config.yaml
activation: "squared_relu"
norm: "rmsnorm"
init_std_qkv: 0.0361
lr_mult_o: 3.0
beta1: 0.93
lr_head: 0.00654
warmup_steps: 0
schedule: "cos"
batch_tokens: [16384, 32768, 49152]
steps: 4929
Each number is 128 + 32 x the weight over its row's rms, rounded and kept within 0 to 255. Layers, rows and columns count from 0. Numbers have three digits each. The size before them is the row's rms in percent of the matrix's.

# q: layer 4 attention query, 192x192, rms 0.154, rows 0-35, columns 0-191
# k: layer 4 attention key, 192x192, rms 0.165, rows 0-35, columns 0-191
q0 107:181109143151064128136133166182086166108108124107077130117114107154160097097103160128086130162078160113141084148197169066086089137144151112070148093090133133150140130209073081161057131151125120075065166131163208128146127158124111130165055118171133061166130137182153101220116110117098124113116128121135109130109123084150100106146138127140158101133189116166140185141130127144147094132133128075129113100135089173102166131115118123137120202106115161107126171159165182152128142121151098110115144163160117125103089118179123171163161120179128124143133109108092110096122105089181046109
k0 082:126175127189092150154138071097108132155071077096128127112111142139082158114164138090186156142137102137139134141091168149091093048134130134151130180077177095122214062118175120105173148133142123127106110113137098156153146090143107125139122171123131105118140126076074117073114137163154147161163074137156125142139136135130146127164120124142117123126053057086160119130186118080175160154105179158124141155069094081127142122141129074188130080128171119102144114145061096136107123103124107123118050068175092136134163151136161116140111154062107145130138147167147167070102140172162209096
q1 108:107112149084048111159074147135128080158164099092130112142123154097130115157163151103137070172109097133181167102196163117128155151135098175115106133091075159140091156127145098125147081142139090109088154137129079145119195104124121091112081161137137192096140154152169170131111184145188183091151161123116138164047105146116159118138148137159147130163136098051118132165137126107142108189091175136118092085089158138111127112159117143137162086135134154139104152185105088124178163153148190111093209165128155134087088069161169125111066081189110102156114109186119141112104117092117128108
k1 071:071111129137119072174174111134138129127069118131109117097138109136100143101140131121162170167206089115137124067148120166065146171132201146088126098166124069170127114072143124128154130069110148158174084140112077070144071142157105126137098084163098148137142113104179070125113126111179077175115131116171107067115182102156155122124153136105085132171113139094146116124116153101105173141116160196120097214119155102164127100105076063141133098106116106120130126096162133130119109141107130249174064078188123150158166133124088143147116169103170128143116107102113116124122145133140090113
q2 099:097077154099092157124136153135152133143192088147140147093119131155113125079096156156117071145176139074096125146145139115128138138122116139106157124158136109086118166097159080139137188117094091112025175108153086129128167138130091064140055147159166116128130105096161102150101172086131091101130155130136110130115089147116078123027133135131156114097135155128124117094122165097184085170115126204090085049132104110097112133150148148128095128141125089149143163162126130136126165130171093131148143147081133168098123150181176211112141078151111120201074168119070159087047099116128130137
k2 099:129145173154104148131105125090141104129101135107132093123100121089116123153120142158101128141097161075181155123153127182097124131145075100136113126126180099168110099103141043140142070110175172136138091105120125208116164086136155115141121154109058145098179091168112156109110179161133153121101127122120136147064139141098167078178157121195190097217156057098205155124127164123076129134133157160122144108114089124092124147101122085109175147185124124098134141064133107065149133102133080122124123080143190113120211111156168118114084121099126165103150052117118083165081112111125130103
q3 121:150109136119108121150120073093125133141136077157126093168157115109128094104131126096198121149147179106157170171141124157086126146157084095113075084148155144116158110093150096111147136118130176091152138090155052186113175063154139042128088149113142122132135116133126113167067154154125124142115131117159118137117107043112112134074119086107160093153111167115134124138139107119213112118115173178093074056155145123151126144132113118116164100143135054122124174115176067118169169128150108111127099108122191202137168131173175128115033119105129175172113150142103133157082051116112156119
k3 088:079149100161169144155108147127162116172119124132094102209086159128115137162135154184070107123150073073135158126142145175083165107127129088091167146136126109156108107104118100146098107120177152092115115082161100135118119098104152128104111126117096130139187095094130167129102118174163205153062078173107123209129151141159193122130204113109166134112162089125104149102134200062103123114119151120116126109130093125087113162076123123117168076134124133134157142086051139033123095081145085139090117140125129084176181116098147155110054120112134106115134063133153081119137121171135167150
q4 121:149100118148114111099124179169158110126184183089168134108115113133127167160137108122114145153099130119143159090119133101145151056098148134130198109138134132169116175153139115119105114105134119175095119121110140115116063097170141196155109142074162119128106167140163151117194128094142143135092106135125135051142106156182136137132114108147085189144113125132107127106159132180092108143133093110177114194104150065105146118073104172128098114061135180160187109144179165107063148113108155113178221185110106047109112160080098132108207141119111135099093159105170107161157186093140095097
k4 081:106167144073155176093083128096149101150122146189102164058172135167128093145167097104122146132155097181141120109090093085101111177109131157153099157109129141161160108193122169122150115130150107102129086182098151114115141127106162085161125113169114167116125107166116050125170157128164105104180210133110106122125092082108051091125165168129112051153103107126209152157036090169159129147146120118128054122116192119161121149170167151128143179167114103117131077161131106133152118122107098103114130101197118151086103088128105096191109123149128156156155101097121088105156127095124118163
q5 120:193164104143116181181154147152129148129148142100117103147193111107108116106140083067121163090142049096115082129150116098116148091135123160104086138157119121106081114135172115129107174113107131141101109110168077124131121079118155141142117098102138130124115107146134146113089166110127126144119160097135094119111143120087133036106121101123172156124169106129110194110170109118184094112146151080077002187105127085127129155153152159080124077110156102181112173163112040114123153118115132115163138165183075140165147115114205064178173140134136093153098139178135136140146068125132071112
k5 104:148147146101144129121134131096130142122199101176121166136161152154136166148114132108164130153092157143098048098035096131147071142143143069183109122140081131066118173126148192113173136141160107119123155078101170119121180146139146177162131071088148143104113135100113138119162111151133106137179163101138118070149121117143084167152089178168102126111085188169110102119140110183147131074113107135152184156119132131135170091099132111108085131052064183142129128148173160134099125103143204115136141147079141167048117100091090160156165147168123162169109132096138174064120123095122169095
q6 123:163082173159169102109144142129120108136170149099104105104149106167083150173144135136108131168149140121125097079131138113108116104134113107129145116109085133171132109117141148116093102141129077130104124190107085113110153095157191172186096135126161130155132106168172141111132138136069142076174117079098123114094127113128115044122178130165050132157130062105134099086117133154111096118122132089125054166171168114103159118069095128109060121062113092159120166124132108108084190108114161122182203128137104064098069150167114079114086092137098107102053133092152160086145123055126066136
k6 085:149181133116133131152099146117110078215130113142115116096164093145070114162099117115119189131115092073139060026066123114122143116186148071119096151110071104127154100141119162135131127140100158108127131139078097134134111110115250085080126100117178130122171082171192116111107105125153162074098109151183084131096151091132131069168129185138061106174112150129140127156127129130175131099136142086076121108158078129105109092120089149155139087144127142167086137143124129083100134170129130088135198144191179124070165163151157113136140139151122139125127088100149109097164121125136130116
q7 197:077174122137075110121178119133112162152103117161119167125067145125162135108131179162143088152122151114166108136122137122129152140106129141138103146133201136116164100127138118121144119113147184102156149104121179139155104149110031094073127122123140073127147134085092132168122104140184118165095091167108149127186120133098125219141096161111127113144094173122116140128095134112107126142131100174128255060120089156130134142161151125144137171167134156116171145068142139147175052138142095142104095101075115136148165131101109205136163160115175143132174089155129099109087151203141217146
k7 112:077135208093112129138117175099187110213127102126126137114181137134170101113123092124127131191121164115136146134133156133112140141109106150105116056122165148153123145134112126103136115116182080128130081076134077104115167074167095107094119089121133103104093150123106135171064136154152116098144165207146132131153129097185090176130145151131134100113159147181122100033135107139187087151126034065174093108107136169129111196138140195218100121145182164124154138133146139172104125106126169115147164084162122170089127117126118161129127144154116147137123181140175186122118128169132085137
q8 125:157114131136158138119106123157126098126184158152189106159143126132082111143155091136094119133122080121091141103110146131103108100142105112104174123108100130144135087178121107117100171118114091136110100151131093114119100111103190218157092095138153140133151103198134124121137160134124136126155136132176104086114087109127115050128130127137127136071148060118163135124132117182125098068142163119136000188090138085093137101107108129114097073143101081120152126170142102114083194110083114165140126160155150073151098174165126081096076091171122140104163089078150163176135147059117044116
k8 118:119133176136127128118136140129129161121114115108134161194119131137145076105134152186153087093108180101127181169154126121113144153138013154096173137158186095167076093125155098104102161150190104157108165134137152151091118086125115097093155151197100154134102144172142118156091169085168172145150151143109105152161115139163108122093217109115137143109153137117113146116173102152133134154161095118124119128163098096118120173124108168166130150176188100175181143081126106190103101139158079120101179117099093171190216113125130125091131190067076105115131095128095098140096133173119126066
q9 094:123107139143130142166076105113140104151157066137153096148123102124075168162149188070134124093159143130082121120139101081137074100135094146104174138075177131136130131136200121076172167095139153163040107205120086126096156122129148144146157134139159156112061157143156122075124110155126174103128082115141133114122092119087170186209092175100046118113087101123147133200147082093173119073066111118130084119112073076111092090097118145112144087145137090129146109133133168135158136096106155088125102112090128136135150136122080162116128075197145091131139146091174141137081151130132079115
k9 105:119148126054104102113113100123176144111140134168064172129121107151094041102132131120137167164094142124105123169153126073142145115104103152074126134137179121131033128140133102150122125093162068172121099106200094169139108145137132106121144084159118123137130095158187057177070162113136186142121093170165150110108165093151156112132152220141068106123113119117126151142146115087235112148111103088141085177120094153143102189141130114157123154109121126113137095132108097170116086092151086065091152159131100166150086109143144173099071115113112129151161109123139114122163110057087099122
q10 096:099094090114160084156062135051085150161119128123139136140095186086114154097185173107141146073086099240108133123138137144096142113114086113160138106135142168163188065148121152145134124134135144113114163056116157143175136178170112118223140139082155147139148150075087106104089131123157173126131126131080115097125131087169179160093135153164161142081110158103086126141074118151129129132118153086103203125125125112121125132157168183173132092111131139125120162150111163178123143140098103067087154085132052117180154146094117183108139114151123062139120156166164117151136099168114143152
k10 109:138121089139109104127118112081067133090089154119170104129108138119099180170133076175085069105112144171096136087144108151135110155090142051155160102110119149101125066124103134139140150113134142124085147118087167144108132109149067138171093127132119143084153171153110116088175138088118138075194030134066149132110112135135098134142120137148174176147120105124157141123086181181072135147128159172191209090117181096116108128071155112161142107102107211107073118171133178131128133099093096107133047150139122078163162136152132139169108124110162073157155128152106132123078157101135137076
q11 095:165114098188120121158101158130139111144203103154079111083129124105140119098188179085111126128141122111107101159133142127176070150129060098159083144093128194111112076055113129138171101108134106147126079125130131136141124140132112161119139122151146180140106074151139173161107060130121151140148174095072169184145152153077176123225149119126146152167175147163144134192108140138099198148154163141120167179094122173149194175168096125116177167142126127173127135144156115088203091126150135092165103103114173189100108081138097158109155125128173084133141113130137182111111093164138120124
k11 106:116132096190106107148157135134146118152144199125097096088109101160130106128157168092076108143165112087115161138112109093130114137150132129083148100156166125161128098054109127127114102098168094099152100124136145159169135148140115171127129160151119210107151141135143141192066102140123140157104081169095109150137206155098182134193161175161133100180118146093107098175065110075135087136155112129189202121082117130142134165116129130160135084059073135094138147153131070114183076139141142164103131141120150203120067141092143086065132129163181146120116088108167165124145083143070136175
q12 114:143197092147140112116100135139115144088139152155101170143174133108145134173118164114160179132158149149096095125121078111177078136224083119126165148108134144088168134092096149120080156086103158078188091133123137089109118128159154190156159100085139063127128152154163142155114064136128126082081059150125089121123187142132153106090074104162113195056132117177070134110138154175130161106127101148169148111140111101125135135163098111125138119214128132112128121144205175136111037104150098171129116128115105103099117108150131127113144131145108095115145186074131161106135208118122067137
k12 082:175127174135077180127159181120117164152143141088115091160121112131172121098102035173147077170059093105145170146202134165107121103104158095175104163093136099194173133131135128166140110147121162166105129054103119123146144081112091132146138110185105108147112132122081108092092130134082135099175147129097122111114076138129138165131103138124130154152085123038172060089155147088137102123128112121132172168167096106141129145102099195170115151116165126144154082089083079060089119185101117115120094133124163170145107114112140152151176126110147118092084089129084117151131078153092194109
q13 114:139117164081063144124131173148124158161160122132140131118125080102132139090131126143129066140067161124101134110202190138074137062121146135124138122109125177070151170130101097128149145077153126108095171178125125136122128131170088067166112078126149131117119113105096105213093137108171127113121114106118124118139157118117109126150146140104153112179162169132102127081130111104149060183117132210154123096137104129094152092078203080169089137137072196103151172123122133165131138114137169118110086134189145164056146112184145148082149105122160153149053146110077147111085119063183100104
k13 088:130134147105084171147159123112131126092069133092093100110109146134135139134112114095105126151106140063151125110103141136088139136175083151140129149113128082181131103135133092117121082124149112141110087100095114157136171137104181099131074195120089137113172107109151129121049216144148187165115111130137154170081114137158099141146160083181196159242128041071191175138144164107104146128136095139128134165085087119111140147111107072118163111094154111111121124095156135089084115134126076087137119075141125131131225094168202123135071162074129129127142101104155132116110106153107138094
q14 120:174125125178118142105098165126156133147162114101138116147165078162174153119158064115173123079128127151109102099100140104174165037150164130164141130104170099113136170174118125139090179154203080139126136143087146100098141168090143139164175068145102137146079136089122122127181079124108099126110071138087165114179171073205173104185114156066098147129131102167065199129116113118158116126092112090153132183092112099132148142073157148153110116081111106148189105132127120173116112108106135118147042174138113124117110112115097114151185169108133098078098142072126107096176142118131104111
k14 076:139098119116238171100141073131095134108101181140109143088127138142101107143156126125077129132083161133055064150118129093182104079071099154105192130115069155073155126094110127152076167152065124100147124119136147104122155079140134138113097131125157065178131084141132200121118096164084141119113144132132110135133098146130095149065094099108156092064143156169073136131120122217113155153162107120083088084163096183119115106104161116107074140128132143100107125127119126138126129141166112058134208156096101073154124113101156123090109041135106134126140150118138117134147123132142174187
q15 114:189129153184097123101170138126180169105184158080109120128134110115163112153126091122120136148110093120130096149117150111130156108163131129119136132140053105110073177136117131124090163108153106122102106189103143132107121076115145153166141127095183152150064126132106150122197143167112142172119135104154128099101131126101141101137118116126142196143114115123142186114138092153124129149141100144166085211101105126077123125080157203114105083056151179169189141134116151146042136069084153079136174192183111158134098176142133085131151159168094115081063165093151146142151114115138057061
k15 086:189132098140191137105143094139134155142159115126125165164169136163126116136100119078169137128119140163074081133091114105108167126133166138110107102128112172087104168146162209133101180144074135076144157141101093106142183091151132168154116085108147089155052116145115120143149087137127108132139144093138120119125099114163093139088070085086102071045145216154018132095123106176174104073129116073104117131142156173188150176112097108111073134133095124136135150160174134146139107161189147110124187111091136118129112110113140086110115100117114148166113111147151137039148161130170158147
q16 116:110130098091115127169085167148110138123097083135158135182074143153155129084117188127171085135130132177133112136153146156146123163093161120145063151103175184155207084119093109178164100118142174111220111110124187133146133154125106125072119135146130097119181139117098108154071096119180113127101115152131153133170130140133163183176110105111168106146140175156118097168089113092120144123099169140111223031099124125156120120192117133131166097162115154114159129127177133141183116179140073147113079158075125078140165090084036145114160126117176129138153121151117131133096096145117108121
k16 105:080111166151146112122066157160142146117090155132140084120085101119127109079136169175080106096135117098161213096185145149128154094123098141092184148147140113169125121143113086095120154111158147131187176153177157131088085148129103100100108138165112181146170100166125100121104171075134167147131102194090103159128096150132181108107198140115145163159149100117197126177089165059105119169126143149123088109131114096069108153091117147117199098160133124114146109084037096132154125159097060129114093089179101119136159098120128131152082149110133076108160101118148102178131134207159098131
q17 121:147074151161134083106150127106109138136156184096064092140127145174128176190159128130043153129157089122111132123159166121132080152148143084147136088115120134110113141125157145108089056125139160145125097247150131115094131137131108104173143106086167126149188108146142153115162115133066156092167123114079136102049151162126071128137141159114104107102155079170127151133133126121069126092107120122182090179092113151069080062079107135118121164138103183098102126098074171138108181101136174115130136120183126101141091198140135095115155110095127148110098122104167118100171167072182102133
k17 086:149147153137112156165203137060161060123137112115161132121152114100067106168103138095165178136140117139157144175075082093056125156162149112175092107067156077171157118129136123161143102164152160131108012108129065183147097102138127160169140154125111125101147167183136108156105120155169105081151116086184101120129147095129134063168150139161093056148105111122153109102118088132109124119132128115126141132150165138115163105159168104168155132129130086137117130168210107098100128105105115130143148186128174147112099143136162109172163066158138167131146119103111099111091112058056098162
q18 102:122092165129124088105163158130138068082143135130149107145107124099116118114160177140154064151072149133143204125130169096078109129082129140092168094127125110188153139155091135152139127115149065119119149089128174102121056082157069126133097158123129117172133185150107113094111126145165128144094107172144110067147149105215124130140112174124086089118069154154119098116095156173126091167095160107171175120163171104111121114046115131178094069105081118116137141096128166147117117083161113145129147157049139027102109151132027150126106149117088158112146103128153124140103120119117181116
k18 101:121088122107116118127086123146132107152055146114160106159092138094141091072125159115085110094130124089144175150196145143162155100123054165106150188185132123142108094108154071145041141133061132136165144188150161116160112135107138069054105148191125131154119047152153129150131161063145160135098140118093155153115111142124157084089132089090135162140139079080155161156116158092103110138141142131113081089171100091087075168164123101135131119159168119153164122105069056188112120175159106141169131083132091077149136080129116133137084151092115104083150122143144084163135096156142125094
q19 095:105126117088146143131157102153067167182162108170119107090168115117121141105127161148132150095182088105117111086075126140150122109122179149167070110092108131137135070130167096115144136121106132064163092123144102133103175113104163126127156087112123084159109107151168108198121159152102105128154105116172132137156152070077119120096162134141121113179128070109169169109115158106134107086187118096069089088100121205119120143185157091064151111171115131083124173104142066147165124140107078123145091151101109155118133083171190092152040129117166170152149040169076091127124099099146082135
k19 109:135162135163119150132116162125114105120124139128190122089135083130123208166089099123150169138148129122177079095075099121114092136166139115108127119114121137085205144141096168148123138115098156121111111115079071135150123118149096117168099132092159111060138095123098125079139102200161113107118069141139109138142103132111122118174095127111102141149143169144121082142140127094133111099104127135092184107135134137114153069087145129098100109126068119094055119135151234061151120102127145140106105092150193039088135183141156109181111116186204174127100147113160210105080157125123185172
q20 136:118178134119116102148171069139140126145117046171152103125085149103147095110126200157121074135134142121157152107144176111139130162118161149146130119169175137165121104159108108150198127092135148102159119127144163113138090125077088104088132135104172130147117124106098094217129154150157134155067108177160100131122136116104113167137038163097172109158096167146125112157135120141164137148132124142147175113095095177158085114138085122182146127155147183102175152090157122152174040155154081165110115133076188151110114121147096211126107177117159120177192062133143101125122096199142171112
k20 100:121134165099128112140157099125129127255149092112097165135086136137148088094152129126141108146121160144131147196154107140107133111092122151145138108119150150126099166133151090121148134130142116111130064119139127115110161087146056116113155120143140128184066144098142131148105143115169115152153164151149140132140166094145142152117133191112160000111120137143127133093120103200194108174146062102162106157130132156123135138166163147204140181136170190143160101129159102138132113149169136131146144136131088179137102111128133126128145115111115149140127145136129111128124124102127115121
q21 095:157148158157159105152150061133124104094170080181114140137122078104157135109120181106149055183144175084127110070097141102117045108095085042128192166156120091122134122116096084103171118105143120121079180110103117110093148103128141127072136062088140130132136141119120090109168116139157095148106121149158150118166090142116128112079154165096114098160116149145101110091101105181086095107096136148160105114113163127174167096106129119072117156147138154120159157048168128094161074161132108152126175152086140140061099094154096159094127178224124072119115149128135146091120129102125084076
k21 071:114130131159137124138095144134137099255108069128100145129032068123153165100112156105125096165138159142138168068117190140108116115080077180106145142118134171140125131061136087098132119102109095022112161098124098079101141086120169105098136164145110114151095127120156140130103160127201114140123173095137125110151153107126153147097149115118103099178134151141112153113072085173155105146128113179134151097116141146145150134121132145158124161147116255128117085080114092142145132129186172117121160124142089141087141129110101100200126099112060092140114116156127135119088129115114131087
q22 097:127153170166145123078134098077114163143189114075139135151170140142124164169160091071192076160169036098151160103140074095127101192099095114137179150113109115148104139166089146102118124161159150147179107130113157131109081138134171140059113166109099139155105080131109098075082148080151121094138183110087087098137145163104172095154166120121155134175134134160192115149148134113156155208137124154118150100111150137154194181124154160080120086108146124135110129181184155095136108143086129156111158136117078074081157118143100149136112125146165085080140123179155139171189110112092164143
k22 116:117112159151147115149163127065088163132099112102193176142102109144160141145127136161089111150141127095114119134095128088133099147114147105091116066108131142156135161133110142103106135155169118096137146133089134158128108181122115097066104177087070096177173098097152113082131105160109129081181116165106049095153166144158140113145138157112165147189155114126179166165151136062144126117087129125165125081118142102126091110124161171093089085117043176128057123124187069106137156141107157094094199158129105091092171081194106120157067071152124118104137121095190159124131114104069068109
q23 094:143135085147091190120092136172077104086101094104192114121113135089113141147146105114146154125063128180056134136138119150147142124151149108119138197110059128024117131098207118138170101150154115198141111090114194051135153140159132170153156094118140164124136110135134167166109094146084108136170167119137161137133083155104161128132215086140136154105115124122165158125138075138128205117089136153101063112149156131155178103137148117140110109135074190103096128121090128075168120114100180137129155143179127143159105139148102161172160099120160110129147095145146151170138057144119071107
k23 099:102121121126147159087136141146157141071127070091138153120107114129112166122139170096154126103118108079120126182074075139135128127188120142122137176125101068086078050101145140145184139106143132102121171153029191078131129122140090103147094152126126184114223148170127068165117154141103129159183126163159136097112140148086160134146161155152162127153099134081168144180071115078111139123081131123102124076129147160113138121175110119143085119185083197120093151159146077146183101164096152188133110126143141096124081093156091087154143105093155081160090114159179103120112110077135122136
q24 105:129176078132130130109116169134143110123119162117151108158159135139118148155134197164183172107146104134203147143128094093169191119208139149111207154121171111120092146116170101136122128063103069129096128133102105101101101158079172129162142163190125078128125101139128123178137134072134113131104135136149134053116106134077082069067114178126125123086124088054105126129104077164144139111079107139106099140202183127156130123220152074119122180127155110179167148083096116112143091133162125133164175146103109100113113089108115174134138113134099124095115085157083121175130114120127060141
k24 108:101129126144144163116135142129133100120104142124152132178091146098141116103061123137142143129151156116149150141196176154113189131111073115076177157162113081174165157140143109155103120130100095136100109130077089133115093091180126128164110064105131151120161129133164109140120095131156150085212169075151107092137075118152132119143139130157128102069125152130121154175098126157188126136101132097048073142180118163128084098108183122136154087143117167198128109183134169128140131153126097160145215096126152201114159099091108219143168164112099177114116128127175152169191072096154110175
q25 090:128088123157116107114103129111162104128093105145120154086208152142116183138168178137105179136143131186084140141173156117223128124048133122150040112123163158101194126168134113173151133136136086093089157132133115145141112175151141096159121145127107136080173145146134146152168142151107129090145075172095133164155109149067209173150114221087141131158108179123121093105146094117146148126155169131109153045198121135125149112089099149148083181134118163110116105119142133118111162113118147146168150213094164133144098106091090111140111103148118113142097084094184105124181116121103150168
k25 113:141134088121143128101108126120118136102099093130183150055227108135095127159144143167161178166148137151099135132109135132162173128094172130146122182146128087085158063077102146157095102124110120131114179171152156130132077183145068069198066135085118128082100109058119139102128157127123117083138092136154102103129076146082144126120138171130145082114130090103138126133177099121069166088168143056131120051121126150061114087138104134076160132106071158092165146102127105124173097154117131148124107154122138143141172173168099114084185114107188124139081168131114150142120147080183158150
q26 089:138092157147098180141124115104130134137118131103115143100131122121091084133125105134181219159122128138088116139170076111130157131119142150130133078134129146120154130116118155115149086092163161108094151164158060082172095172127162100165149117128117148156118170127073094092058091153123129128179172070117089115120139090037225131143173131119122076165119117121124136117086103089159175172138115144164183141102129134130096107095117132151162132129089173164126071167184123101092137122086153042061160080178108188123168187158172151107169068095121112149129127091172092172128117136134139128
k26 094:175158141160114089128135120094107150095137167123102110159158134113127103141182092153098119155093130069110102186178118148140127115118174043126107097124121139116117130141147164140147168134138141116112120197151115092122074162130141138255163122127097108126166138172090050122102153133129078139127089193140160125102196088105159097143142200139165111141128103085156109104114134022188134143107176128147140097115152115124130072100127113132095171113039141127123119176101102180133130148071154129110171132141088160114120154158146141078148125107075096128161117101144157074124122079149100145
q27 104:109172141073116157158076145142072109120038128143130152125135142125140087109103083147168101118155070114194130129093142134089199188140204129104133114123141115146146150146152139145114164183148090164173124131168170118126139116106112165108129141123125170124137127097155095112173183134118116141101128174157114168114144114151119080138132142097136157147146156117055109130123163110178119163111139116183061045122113147150061156195119093117128138159100117167179160150141107147110129136188137129088116171160141141143075167116225083183155089132156195139097168153088084096130134088189114102
k27 094:123142145105125141142088113162075133110102056151097166116160201120131124105136121137128096077134101105122057120113068161090152107127125124133079165143120128132059157228119191141133131161141113086104060116124123082120154151099127169076114092134146101148113095169072134059149181165131110149095155117130144230098143112132129091095098095167117163125099128153100115137124130146138128122135139140105037076099190137121098097166185079061153127157151138124090117189106101165140117100131140144179090136101128092135092144128156134137102133170088117101122136173112148141131166183207172121
q28 092:144097145161175129108181047083144147121076064070102184150084142109158096112158194165095133094154094093136154100120167125105114153100162080131115137166165124177106138171126174114170067143126089154136072172143121117084118129120115144130163159168150124144129059131138163092181142158143063131114125161111146150180142156189154123108186131108160114163116128126130095122131098117184174142108077106142104173106178173087147170109131133085105140155169113104163103078124095131086118145104166152069171116200076096147092150126079127140088160171093138116143099117207113177153144127138107112
k28 117:123108164169124095135138145131116112093158064115068116192133094094185134098109165168108069106164121149116159114100150134075120106100147087154066130126109128206164109195057176131144125141122132101153107142161181131138126126113095116156158156112176113139153128146161208121126144103077058177115132119117080104164080100181124203123137183121130062128127176148071113093149145103124121111166134094161117116083119123154167112081116152087170145165130102104117139112077149072084120131137141146159155130135149121198145204145084123129124139139083116110099155099141125162187148067070108172
q29 096:116094125103128099182189021136108164193163184163127148156185098147120106147150125114069077141147102120111103146136138106147130167150082154112115105143125169130152172100149123123134183124115132136118079129140156126097152131077123113077112141117149086114126123151097103140119178149179080150061135141126117177169131107189106122046148116126120142160147147137024143126105168121179073149106125124129168100127141161132122158121090083126149139173120160085105204110185124158152095113179156177111130152117155202133143160159171115158149139070175167179148091096082104191116150108134131138
k29 103:120134123093137143167068123125122171150138212135110123145158143116135091122116166141085075128120093101109177168163184121085102157113097206075109102111133147082189145144116116108112155188121162122101074100151147147173158127123075117116171139094147110116174085113069158183101140189138114138095152107186138117180131175144112139074174117077103120127088155114129118131136111104174118178140056080082159093081116164122110182174173059142134130140147147107127106135166089182132148077074130120160171150119143146114143152125196154110153086141087166108195123156141154144139157110179178148
q30 113:150164066130142120175193167130149088100129148142104122128124213158107085087143131191116140083155123088092082177128118069084147085173142100087147105122100088133107113145152141099098124138141152139137145172123141127092108092175145200129153163111179094147101120137183143117155112136078132153093093149161164126141115143132120177105116095154115090074139183166129114114130142118120142103131115118128077185116075208095068163116100175105174162110109085123099136110115153186152167073116118123093119190115090148117200152087163081105128109115098154098171164181099136116207164107144086085
k30 111:109099103170127150106103170144157123171149091113142131117119093140127064133136104114145141129116104160143122216170118079143084127174105108066161078102148164146054141136179095150123127174098131132115137089177186107131160120172185162165150116116169102130110148121121196103168163100093108114096118116198177167127123138135140134145138088179139043122151149153113114121129145162138147167163137093124044130123084151126140177113156117046160100103158116117078135111117182132093147126182154203171132143149113118180138046119120140082088101131144119149129165164084140111177159147204125156
q31 094:157109133136160169094103102120183132112161141195125079119143115139162113133129015101126154107079094051108110126152120125140134129111104130130154091135121157125178155113090128207077107184170106151151152156127153146125129119115157084087103140163090148109153104169154155103195183168054148125078089150141122131107135104133109138123087125117149108148170089180153196078158115122102174190129139173106184161130089175131083123104149082122153171105129154154068125133113124110126187115152139093116126160160121125110083205149127117131176127039133174128131192147148124066147135145104159113
k31 093:181124152093165151124150102090136132107159093137107113165126105157125112139091111088133125093116129051129084119128053081116125126157098146155141144090149032123106157146164138142146150155187175145143147175136139105135096099109180140110151157143086129181155087031107076142152129171088098157115121135094113155062105084056092102098105146098170027114168090147137116159135080079124173144115134168093141133148131119095138166161114121071131149081090106174090176149128083178149168139092134118127150161123112133146092121120097047088180087119148126134157107133114083139124116176134125177
q32 100:108127107132200132076132102079090144122082170141128142103149170138156095141134112122129145169178096087156123131048109143071181147121139088144159079119166098179076202130093102103124042100116123109099089136144096138128097106126060138086126129135083116098060153142101122098139135143112140137167217165091117112135175146090146106150165151168112118138101086172131175116165148156176149178088180086156144194167102118079100107133069142066080156129135139126127156118120169164109118090140135101123167049119130072127074142158127177127149113180142161136181107140137129137114112091134150124
k32 091:085121089153146123098153152073104140179098125118091128199127151104159149136151168165098097107180138072117101058118105093131077106135135101150156080106162086154117189214080159120132093154159131116162143147122104115134088150119140206120156106138145117085113122092144111101171135154161119140128124181183039115095180174085142151130138089123083129076102097144168161122189104176200128132107167130174103103175129117128101106118067124062156104155133142148155176093133190098076129107103100117101153104119145097173089122178140168155115123149093141120108157095145209104121097121132120104
q33 097:128085164194148147117112151119159194093171103101115138156161037157144106090142139120084113023085156128117158148145133144149130136105136093111124134090069104104137088099121164129132098165154130103113120132116109129130177153179127087087124088100136187157081192150110157113122131111087115133138098112100106114108101144151112093119168172173125138128106104127061040094125149166145159115060136169163178174214132139139092161144110120168163114074125150112115104141182142121147146106168174091160169062138133152110108174109098167181111136108118144180129163191107156113103083125171131175
k33 113:160121077079101148169103109108129125102128162089159124124132153114109115118128139117123117081105137180143116134174133164142187173097154154160128145105097129051120102097107187112089112142134122128118062166128096108162155154092201138122123135188151108117064100123107167147125122111114109090146122069149128086060101114043085109071097104132192093108081147103137107115074136150106143168114129173135114133204144128110134235172135061169114119142098137133168130127151078134096165113146176119135075127121182152131091165093125125101102119090085190192125100157116135150144122089156165194
q34 109:109167110191142172154117137130116103083167160055107078207131097127086167188122131124118145095182101095114111158125153103081119119117070071112105098111095092115100138138088122088071125122126117171144123187110142143134089098165155156101080166137147160130090148155067128143136146142089134136129155131128134138163165125191078171134137162160120122163152114148154148168161135095158117082105097101132114105188112136134105131152140156143141126122117073181114122092117171077153110089117089065137179069151095147064176095090113174073170144158074115088110147120105092054179209114114153098
k34 115:079135097184134134138121116118135103134122182123086136159083137135105151159127127146053126158167096133137090147172113131165120132118124115163133108124100186149138169116160080075160122145128104204093115130139088111107163135184131229093133153128138097101071120043056091169167189162048145110111124137149159120075154126149128156136129112088141108136135146090117162157185130106136105093157096159091125173195090110130098127176146124187121109089134136127098090129096146089138151040155174113147124115126117157145143078111134187062094055116104123147083135175097116144132155117081116093
q35 085:102144139116099061143142099182197127139139149151119115117127119130127170118108144141102063119097175108146071100070102157135100117170125185145124167162131102112123087149140133113121151115199112166143141075132124133081101087122102133118097123105116047078164165136113108129175121072136093171077106138150147128119078141128179124148147127159112069104180044136155088137119094158093117152065068055091074129112143141172160211187152115121109143145134090115134169106162112123127145163123136143136136180063062122108082083120094118135102144157095095074183134119179092127142177095092115112
k35 108:100154121180158104120124152074170106133088152172102131070177111132119070076105151126141132129134142127148072117126150098087112124123076107087138189117165118121126101097161126078096138084108085149157137097097081122130123078148154087135097116113104114129095126148154175104171066138140150113088098112128126110149077153166122159148147147175121099158210060150111103153144126087168114170166111135140073162088131157178145153108097097077132130179055100119177179118106133188168138125148080092128172128093162130116106158073122114115073112168092093127163204135159141166078098178040120133